{
  "norm_eps": 1e-05,
  "init": "uniform",
  "init_std_qkv": 0.0303,
  "init_std_down": 0.00537,
  "weight_decay": 0.11,
  "batch_tokens": 65536
}
Each number is 500 + 50 x the weight over its row's rms, rounded and kept within 0 to 999. Layers, rows and columns count from 0. Numbers have three digits each. The size before them is the row's rms in percent of the matrix's.

# layer 5 MLP gate, 1536x768, rms 0.046, rows 1076-1098, columns 576-671
098:472505496356465571450493502500519535571521468467534530577504532555509490483584636440470454500429473497532542568520520445468409485442493473450493470516577390579565455520400480507476449373457474438463491555503414583487481542533456520432625452445550558579534500427489446474519575443496520527
104:545532372475435418454466551457551502475506563375477550601528525525496419494562503462515554593462483461551507527432456477430522549454497599430493456530473540466515490519516552521474290574487517607523548412522513482423542525513513441412554516420481514487516532393436542442497459504522481472
101:550443457446474523526524463496525475581472482591481528507535531590524564503564539360495464487528380517544510410554492498594466563495471423527498468498431535510544468477479470490444529502467417475505439512435539488487531571470516496504555528499504479533607484474464470378460519523514522498
101:540608515467494540517457577522529369450431530506516530557546468491530530461489494484443485552516477491542552463462507415481516493508437530368520445445407491590525539535533568470610437434366495520476565458609514506481373455475440482541544450583441506453485537358509500501548530519451492459
105:468501437419457462555412461537578566501471486538450553570483541591492568495551550571500523604458516456489535533546574481462388539534418420490574526473434522562469470463525463483522378452438488508380496496534583583524558449478451472481526522477513490536517510477511515500541527436494521494
100:556546418533492475454535473572507501448466462493497544484427471414422542573566523381510396451469548532473580490425565406560437565490500503517464485445416488531486549496552538465540531526503459495530525405518477491558498521506501456483504488462375572514510479509569481399649496506512502485
103:567489506460544539490547436416433539536503534472529551506484500512492584486568550532574477557441411601605451549544446465526455461483559532505427451534504438500510520463519494569555524436496428520403552624568423436479479504507490536414629529509435469425448536421524496574493494531558568494
101:470500534439467507468482506455474439421566511436516481518536499543477529490476527481487564522547489475412547563520543552440524458581483467473549415533475517383489549609471429534508551537472576644529560490466442523481594430569454414509499476569590426521551481509484570430497397471553389495
100:457480444451474603536484453487434443505475568467522521522482510520513458555625585508531515521499476461561522452593454509516416485489479503491529534442526595487551545590580643601456526521388529511527544569487585533455489397518474573396442545520480539536542538477509502558508485444523525501
098:560585555530553515445639528533306519544551516535474515489526416457447546471441505443525495438527464491515520579409500532429385515459559515500548531527499510474473596493529561546566477530482453439463449484501538548538525421538552472486523498437476515570499538457512481569427450461511567532
093:513520502516542475541551537414487435482488461515528404554532538522465439560523463449508434538479418475403484471523503498479430462513518501479536502551456422516470475456551528452468393564459418507408461449508454492554529411514440418542511477436482530434475521556574428466534474491567493426
099:474468435530543528502400466469557422532498477370564507535541540533486511425417443593453492503536529447573524611431485507409505439521418515510398482515541558439531444526520545464529558509462562608511444504562569528509545504492459486500529433461494418537577451476527504511529471512328471479
094:477503460395429511560504469534369502520607540527501507558555447594524456495528403451426485512455487473521506521508423527501495465520413485467502493467442513544457499486424472496500521552453554441425537559628489449436546583481466569499540415486543523454443612481452582536503418401529542508
099:476501556528522496444551509516502475438544578552516478456428470493487626581529565495397466467497591497524641518496402467434570606411510486441452464454499433441618476570476470566500490536481435561541466575483536545512380547495447485510522498459506502508492449454475505529572423475457408408
096:402574442472477488438566513490445451443466557427510552474470558466504555576491413583439493475450492507445508416504493551489566492444530420520543451557553458502597459457588435481551538403524575591456573551435439434480468486511490566525462418449517488500515577491443516479493511519537345445
097:539559400526463502502568576459488481555549452516479409518501462503526491511496424520515538492585598457579467491555392568530574479608496460445480394429494565489570503523506515563445526518523552524435482574464460515472517438437434463465576536512534530511447540396505495441556412516479423471
099:454444565474472516524519466542434398505517500526574576547559525527401444460510533429509455513507537464520497540486490486562564530516536445483550547536502596505486494450433569505481534532462466473476481509482529609541488494548513525441538441447403520423517477515531492432501520459558449559
103:540547531537454454554479574565551511505478432511589615518440586398447543520548538538447544413550520559493432467519509537552482475500439388448498468470511412489567538536459583556462545463434427494567501492503630439435435508525523474598501572497443481498468567493509546563458430446505459463
103:527463422504482546593547466562610469521479465519545504489490531428445569507546431449577507513541522481494469506531496422476521441495407500419502513485559485509487492504540452496600581496505401499456485523492488432566511508549436430474483396530501479538574550446569532499428551484435576464
098:572467508583502495547495558483474519565498544415406506455551507565551525540492494427502502525481413561550504505418551583445466589516498544390421510495439459482482489516533512435470533445509467543453592502487483534589384468422506564534502411527525398454415413498551458511482482506498464539
100:496527468489556423489455550408546585508623547475471541516516439437480529526497476490500562489571550531491500463523542573487384535590524512473435358516549592521450498538508484506522537453490462434488476520491486434550465541484487372566480511458486518454500573433623498588512470583463503583
102:494445505519512403438503451502461417560554428525507584493567547522401482531582525470581545466412483433439442559525498507473572502548476508495511555510496500575537435466431494488556437449449518486544558532400473601478484474495488506476539537413447588518533528450579552507524537531536531498
097:504463500470431429422593476576410455555538525404448441624542507451517457504548533532526485452633454463460541458475516523439403517525500493417552542514483511514497497431518497480505447451438526544534569373516456574607469522480440531456499487557546518474550473510496518547578547416526515448
# layer 5 MLP up, 1536x768, rms 0.0484, rows 1076-1098, columns 576-671
099:461499503448514584462498537560532500448547418449421530482561463462435462448522551462529527535494471525431427491507510523540425536535494545520474497492563437510547442518429474471598452450469469551490510529460480551529588524493397498492561503532473571470579427538439369438440529483493512502
109:463552510497512504529505454482520496523609498535516521435407461592477552553446628502462388404519548558589547447567474533639538508453551534541507386532512526525554557445491478509600531476520518458556570461551519542461547550509505583497499499523430542397544583531535492513471492431551427585
103:565540464575512514453542498501512508507526524509557529486439448503566504487513506496550475533448475535468535511445404468471515470477554485511541492398505483515483472675454583507506478485488521530455428503424490552458481576562605489527532405520493547482527437524439594429496605524562482478
098:505435497507461441462494530542476476486494439525468590438482453545601553405496427428463513489451452454451601444509526477533477439515574452511483500479568491508472406403473479446567472551575463457513533487508487490587474539499558465384412526512490461412431537480474494465504532500534507520
103:589475583509360468541414472484529445422421486499483511511483476378566407408590446481593493463465459457474578551480497389453490450501449470536585462473540451446488489534418404485499448424535534527553533448477478447532454551509478514507517499466512425484507524484444457504473525505430466457
097:485482537538527510592523522449464430451541450520516520459421503421452510448529463555493458592416364473497502564502489593484426513532494526521432446433528548473420511540459408581471570549493490428430499491446463480382510532472546451432457540405472531454447458468542459474442525572438500605
104:542467474482565519556502398546590602517475519490521594533518489510550517483528438544590498594366533443510481462471458592584502543493469535445434445463518505423551472560497475477571529439439506621477518495527467442491501406521457547454528501470529445450584454493449478485499424544457524514
095:540548389479456507527475478565482509508479561470582507504570513533447473494493543375433503625464507483354547509403533545564522429507492501530568357514525543525541484519503436477518470343464480428534447585485454530528518604581481457546534498541487473483568448439507522437535450496525514553
097:535526566491537518521549529474513589590511563472496481520393400473487407498519475430584460402511397399506418595564476518493410550489478462419577480513458474488529548495494492540442452451366483531458487434556477623621491443481500554507525590413613441451527588483455514534525473489460554500
097:587578543520553451453433641540486486515552495455490496547494568514521375467526574443472501433460512500575530531512563481541534515487555508414543450514532461493578460393478403463445516620493476493468552510416505520523415534555493518467497571509489527460517491543480458480575524507499607436
098:480439434507443449484524432541420504572462510479453546530470550544536550511433494492490503553603508584561550453500515575518462551516560376441469536522520492560512530513488428512460578401420547459466551500479484458478465475569539563419551484461573564481527514390510556551536516521541406449
097:639477622491450590522495457483428667556449492536437481487497481499488548584508604496444489468569466422544565456516527521449434396534479496544552447559455534571461546507559408479586528495415500490455478502551578480588449505490515466430545529391518530515535518530415504497452568453532466502
099:548520438483505410435536399463522502472474569458461453540480469535446521577460497573522507438427584507551483484469501516451439486577485525484513475467554574457466497483543505502503536504494466537552508543432510481533512422439525462583552525442414494573505487426504535450554489538501505565
097:523429479473486483535503552483475476434550512508558458471464512518507440472453470537559431549532533525455481465553504571454502520557466531449390461451518499519574480443481543531503507420485513475524490489469584496405519676483571501500529515434540472521486497483456468497509522576454466577
093:564521475394552517447541433457535458515527495451498502515495567517433541480520409406568524589516437482509429482497460543515403389503501525493561448475460560546450439460460543580480463454506471494509503594438461481470442520525397454531495485458533434534397525603544454400499443499530438563
096:507458415485502444520503502474522511540473517508570531498539465608552467597510452511633532541490430498547463533495464506416469503556609483544464445594573545454456541520537505569514527575516537516503515463465556515493537448405516563514449485470402447493514492485486516526525503433539623510
102:541409392476467602547493506541478527415565561514541598495454498549508570484559544434521490510456412498568525463539409503596542513561446533468557564447588504461422408525532530551606456440505467511530521580489489442537464445503541510436538545447423496538478462522447454538557414455491505518
104:443504416565457593510501520489633454490552560514478497548599460520502500536497524468436457484478435536608471548457524525565399463509519476438442480484533452457498490434534529429484504489507430451435493397507493471484557531500458501483437498476477427493515526497478540430556448474487547447
098:487527554469521433547489502597503480474493500543548433470519540405500474530515513489529507503453528462547588387439447492474385485519515516564495534502556597507487505592618434459503497456492482495552446548563561453486497520551452566461478425457494512504429409491530474486570534498411499575
098:426485425505520454493508535530440454503468540522520574552487551536488622462430475495509510538491489462558538510534486428398550571428508460520548525429450452431535441491521507454500538562486560543484440437343496529464499422465569461481500514526379458481454536519546459554456604438601458521
094:433532537494579507488547436607507415428475521431499597446532508514499494599474519477428449515533568460530544510409444560584456554492487523573477528475442555481498460461512503552461495444535473528511552502575602435539516503489535481542447456533526585501536472424449480496498547484491475577
103:421516494456455529512555551517498430517473451448490501541494453528554593438525489435460437519518473480540483549484577488499592503481506443391528463594460501609504526488564464497406523498492497540515437414513480547559470559524507462451469443464537564474512538549586494469594499387547465526
099:458555514401503541445604525453530503528531559433529492453522491453446472561550440547481518580496492454521496588450533511529468399527429530463524456418511555456562536485435553526491582445419496601539568490481471459417519498485509598474540551423551509544528471400500425542521450415521479450
# layer 5 MLP down (transposed), 1536x768, rms 0.0403, rows 1076-1097, columns 576-671
096:545427401548440505487535441505471508436497468447490468490631475539456502470520461566515458438542475463562479494530517450509428523526490540517489498459509453542537449532466493473445501504482488494537431514504442495476523442411484430492543487398487512508484400514498481463464429494491561499
109:604484532414482448527457479492448446490555489423479530549505459502532505578537478492511383501578518591443468536580520468554409538453507553457516481557518468550461526409494553597556557509548475483443534469504500479509513512409450519562451418527443510531498496475510489590525524595515526440
104:438547451483461453590545509521472502487548483458534518472456481432521480541441504559450465545502541479497546393462553492554439535514510553424582522436567449518482465556439537501438561539504445453498484420519446513435492569588505468552586576507479602596564456446516581429521558545405532487
097:539539475424442516490509503489616418505525506535546473466490462505499514392562526460508574468505522550524498512489377492572494547498513501476554480325469455486501473399488511538522512504504385477433484480540439486479473446532443607416382520456534476510414537579500429492577536520634517495
104:480583529539505459489463529517526484507561523544610518486500404422498380444492445456483467577458543570448456424605454549480454535556562384456418560532420504503518474433528507559481481532510478538560419394522548483480455449536583502410455526505507537434538542484391452498468476415560451519
099:507579490487511483497515474543510464481570589474452573532559592493565454418483520474522428570504471533478450512448553496501525546570507564456556530488573549582481551561565567457490499477486587479513488500468487454483453513508503508476518476516524497495521528493517468514516437512432414571
105:461416409493508613547528537427409469489506420518504544485511430475448525511523491566507524524468474523459472428490539433416527573448439551494431530569461508491450413532465424534470341539490624442463508416560516458481559495527441488589498494429416494527541573504466520531456511520462476556
097:453539557475430587426553573561549403552509450530405482459422418511417563584538475507445555458524626441528435449533515474569494441425538437515487497568490491589512535444460434489464471540506439479485539513489477467480497531500424601562551563586532550566525525507511376514425532389576521442
103:479517438466481429428495477526481424463500522453581566501555494466502607431497473466490417512432498527505429429483559548556531508480451625493446524531445489514456338448544469417562503541576557453553547480482572496578530509455493407466562374493490488445541457521472530474493538585470491468
097:375425492463494458475548546510526581539514458482489546472511423595618465455513516526480524466521413596425406507505506554477513457450528521487507531506449471439427462518603526525540512483457508536536426491500413522437438622503514497554552456562559454498439548539530464460533508382444496537
098:411479414612474482534475498548466442479542491381461536547575453589516523537500536641434496474543610530563495492509523457511485466568526564403560572418440441525503489553614494549534525421552595398490385563545495422538519536541560501536520525535512545535509548484528482464488477570451470491
097:582473525591525452578445408532479485535579438509533422461540519547470416450471471465579481534393458521560512490518532492489515553501510452493562335488587534500504542528521466513549537517480505509584538499551456506500550580453495491535515502458524644527594524475457418450572522458498465565
100:527495470466538477516506418512529521502408438503519505463493472527467528509491387556409439542502560542466418477537502475447435494585453474470472479464476538488498481476466539516486449462443450434527516436517581534443566502401468478440525495435448585516581481454543491492524483551471419419
097:469578554508469387541491603452524491427587569458533431455541496536458536556484413552484490482500475522524379531555444502541444487534565510434548461505547611445493484489457627431532451523441503464516575472563450505525532490507517474463640472495491425371504458488496491496450549457463489437
094:428449471568419481479501443513493453478428581519391487500514452503561505598505419522456418482481527533472540627544515581636545486551512564416463493501532514540545428494501473505545452558497539435580601561486534536499473470539533541561498492469515488565556540495493518493481443565454423474
099:481549517517556500456490589456509463514447565480560372426473515564520513535488515536479545515558470564436454458473521505588527467425444565414420445474510469498577434484484455429454480483484507486542566463464528507573471559444509407471516492393455468611454585398603463365473405539521539446
102:449387551512499432495409426471524578543485410514513530552485598574530456518468492469512502516477550478516541555486501469448442442583522468543414535509514512488426524531453496490574568495559481421500492601447472466478549444555558396541526561478488529483475572565512495520492413552481420481
108:484488445530533454589437450560498504544481507522513401508477527454564565531473611452411423586575442590534573522500436575495570438498478481538546424475548497500547519578589448440505577552509548557583508495508487543529533534504408534540513476563610489526450525510424525504533499509463532522
102:485542571502533447479524501540501535525499487540470505507514488656617494513598480498441531510515507500450565478443507463565486475621463529538436503453419468442546488516500530484538543553507563539550407401604439595449458567536449517423499495495456390492542592557631523529493508429517547489
101:503398549481458513436404466533467432474503458572508463547527505421556467401507506511566550505410528390383463529492491509560519487463459459477544547427517495461556475429365506482621427559483412506539405478509526495389470503592517505484491577522559500422473536493517528438549515511486529591
099:598573489427585482503470530512466562466468451394510469436464535564526527409486471546482542573476493567395530533527493444573505446576532480492603604528417595594478534485539496511485481454523541482510513531542550548494519484390517571456534436473530529525438537480497498396607552531459440545
104:503510442479573461545478504464499481542511451467433526482476488573459519528594433481701523542478525463478436504452501459511490549485542444566493450490494497547473539543503562377517428503509523462458512468522558518509449571533610528555495536594589488523553528472444540532435500475439431565